python train.py --num_hidden_layers=11 --hidden_size=64 --num_attention_heads=1 --num_key_value_heads=1 --head_dim=32 --intermediate_size=384 --vocab_size=2048 --hidden_act="gelu" --norm="rmsnorm" --norm_place="peri" --norm_eps=1e-05 --positions="rope" --rope_theta=10000.0 --rope_fraction=1.0 --qk_norm=false --attn_scale=0.177 --bias="qkv" --tie_word_embeddings=true --parallel_block=true --extras=["capped logits"] --init="uniform" --init_std_qkv=0.0625 --init_std_o=0.0133 --init_std_up=0.0625 --init_std_down=0.0133 --optimizer="muon_variant" --learning_rate=0.00426 --lr_mult_o=2.0 --beta1=0.95 --lr_head=0.012 --warmup_steps=200 --schedule="wsd" --decay_fraction=0.849 --decay_shape="linear" --final_lr_fraction=0.02 --batch_tokens=[8192, 16384, 32768] --max_seq_len=768 --doc_mask=true --train_tokens=104100000 --max_steps=5955 --dataset="wikipedia_en"
Each number is 500 + 25 x the weight over its row's rms, rounded and kept within 0 to 999. Layers, rows and columns count from 0. Numbers have three digits each. The size before them is the row's rms in percent of the matrix's.

# layer 5 attention query, 32x64, rms 0.188, rows 0-31, columns 0-63
025:521470501528482483549519494549513443460489463504511546476490495480492514479442502494511508510517499485514477514527426504483490511531480509518459525502454514494522492498480508520470491520479502
039:473463483469488477466496508489508468470543522525504459484506511508503518500486535469499541417480461519467553510520491511500534490523499456513512526482514512521485529478481507514485480503505477
034:528513469515486543505475489530444475522550539507469465485472540495503512508524490527502525525488474469517509484498494448455494509508486473475521464513505484500476521477503509469489456517493545
043:496487502474482475525498499482525469490523507507503460491517515462499509513439524467492523458442477515492499511525527555470475464493505483517491520465519541516493498524534506521445509502497459
031:498510488448475507467500493515503497493515481505482517507538514462471467517435503510482435466483533530523521480547497531482457473496491508518518454480495489487496516518493528527503503532493545
042:527510504467452520508520471505507494520530527507490462506507478549520483482473519463475498510498472498518537487445462463497510531484481506508507493503514455448441495487458501520516529514516519
049:504492486470482527504498480522500500503475505480541488496518472551529452489466535476486453520514487522489502510474472456508490528486504500484470470464497453474446483491498508544494546495517540
075:462556505491460496491476526494491486475501476505529474454517549447504519483525456505502491514490471498514478524520470485515475502514479488440481477473481488531497509483492543463523489503534477
041:506493478478477494488527490521514491536514539490454519499474449550494503508485538490496501474499522533490521504458506521553487468506503561548520505499515509455495494503486483489450505508469538
143:524455485482503523523519471520497514513479527493480520532509460571515458504468542483487488498512515512472535485478504481489501508493511497536512513490507498451472490520493488565474537499476545
105:514540501514532483488528530500515471536521532467482477502480477536516485556471528520518478473488469494497508499456536510550497483506488557468501503493531485502510476480461492493506447501509468
148:513489561547550506525504554517498494491481493527492510513509515481568504526494491438477503520512452484520478511504492497504492514484499488479466486500495489511473485555497500526519532494545489
153:484488541519491517475478471531495494529504559484492501537533513492436496548502513527501544505499515474509464524500476495517507528508485472502507470528481518497448514514502501484431510470496480
150:487448531485498516465511502482499486509536471491476501499504511513531534528534504536455538514510497505486493478533485494473544494463488489544480529506488462510515464459474452450516512517530496
137:490503521473509452443539534502482481508515486564506512463500488524488497505487469468474510541498484479488553480482562504488499487503527474508468498491512545470514504464515471510490500522523490
141:525480485523501516468496462471509445504484486539537527526476465503522511526513498516478478496523464481478477509526523488519468507462524493546487504510480521508492513548516556498526441509494523
037:477462474506490470536493495489478482473557540526481478494468504512504510498465517478484544443467455512452521499456500526513497494503498509506535522475507496530514546514496504504475466517473476
034:486498449540468478542490496507492516488480496487530499536492525501502506499461497478472537469453507505499491522513512556493511486494520513494452541492469527577486516499517479518482528479508471
047:499479489500506485503482517430548525482533508527504468477480494510465481511489511499520514448455453508482520524489505539504504496502482466543482526467535505517496508538517465518470498483519457
051:485509495502517486521529493459540524469469447529488555502514498498489469490485495502499490493504520510507513503507498559509473487503494498524470505446458543473487514538481500538504571483519514
036:473518504517513475479532516470532543446461461509515527507525486449501498497527454541519495495498525458496522486524513501496505485506472508493487499461477515517521462545553511514505500528509465
031:534516492469509478473475466515518499532529488500467537487513498501505498497481559465495442504506524561478462522516486524537497522467546493502496489471499498486475539510500501470519535496503543
040:484529510470489466465460515537486494541494508467509513487500486502511523472499501510483477506477512548472448534520501503564485485486508532458491453481524482525513501518499506433515481487489521
060:530492529503500525509490477544493501537459511480531475513505478549497462483442542497493443530513494518469485512498527453500514544475496492496502500521528438499504473472503484519508493499490517
092:518468503542534503502512496470500504478530479533483495504474520450465539525525469513524538481518511465532501493527530525447517482495488480534531539554507520519543507493519493494498468505488482
091:452546490461459482490479517503500480502493506484510502460516493504509494480503500506480496500472478522492491518478459492563457479513494526438469451443474494487482520516462532487509520492513504
143:527503499520487495489488503520553517504507518515511483504481493458520545457553490460508522478509508505507508509473518483509512495513476528551518508506483515512494495525566482419463502506501534
147:504483532483500521513456507505531456498498502503531496465479524488495482530522463503520509538523553495486532487511512541478490490493498538473500515431508462491516540538474481528475489481456500
141:514539515499499481487455533509461531478519511519468518580537522500511492519522510518537438472502512524498503479507504504466510478555499480484509506503494493548515495500512485535503499520543487
166:522516493540547525482507478509521540486545517473488507478524532517502510496503462487466511533490508491498515513529466480473518497502533458506532494484557556476550457515469492491513479514488508
139:475493555569451466462459504506518524518511523486518510538466507506514462515494496490490516503521524523484513483501489481489471497548494511486458523542475509494528513491499528493508486511497561
157:507482506468550506491547503477501534492541529516535484466514485501485488520510505482481484517536537485488473489493488545488534505521509522498473514533482546526462496493548507520575484512486501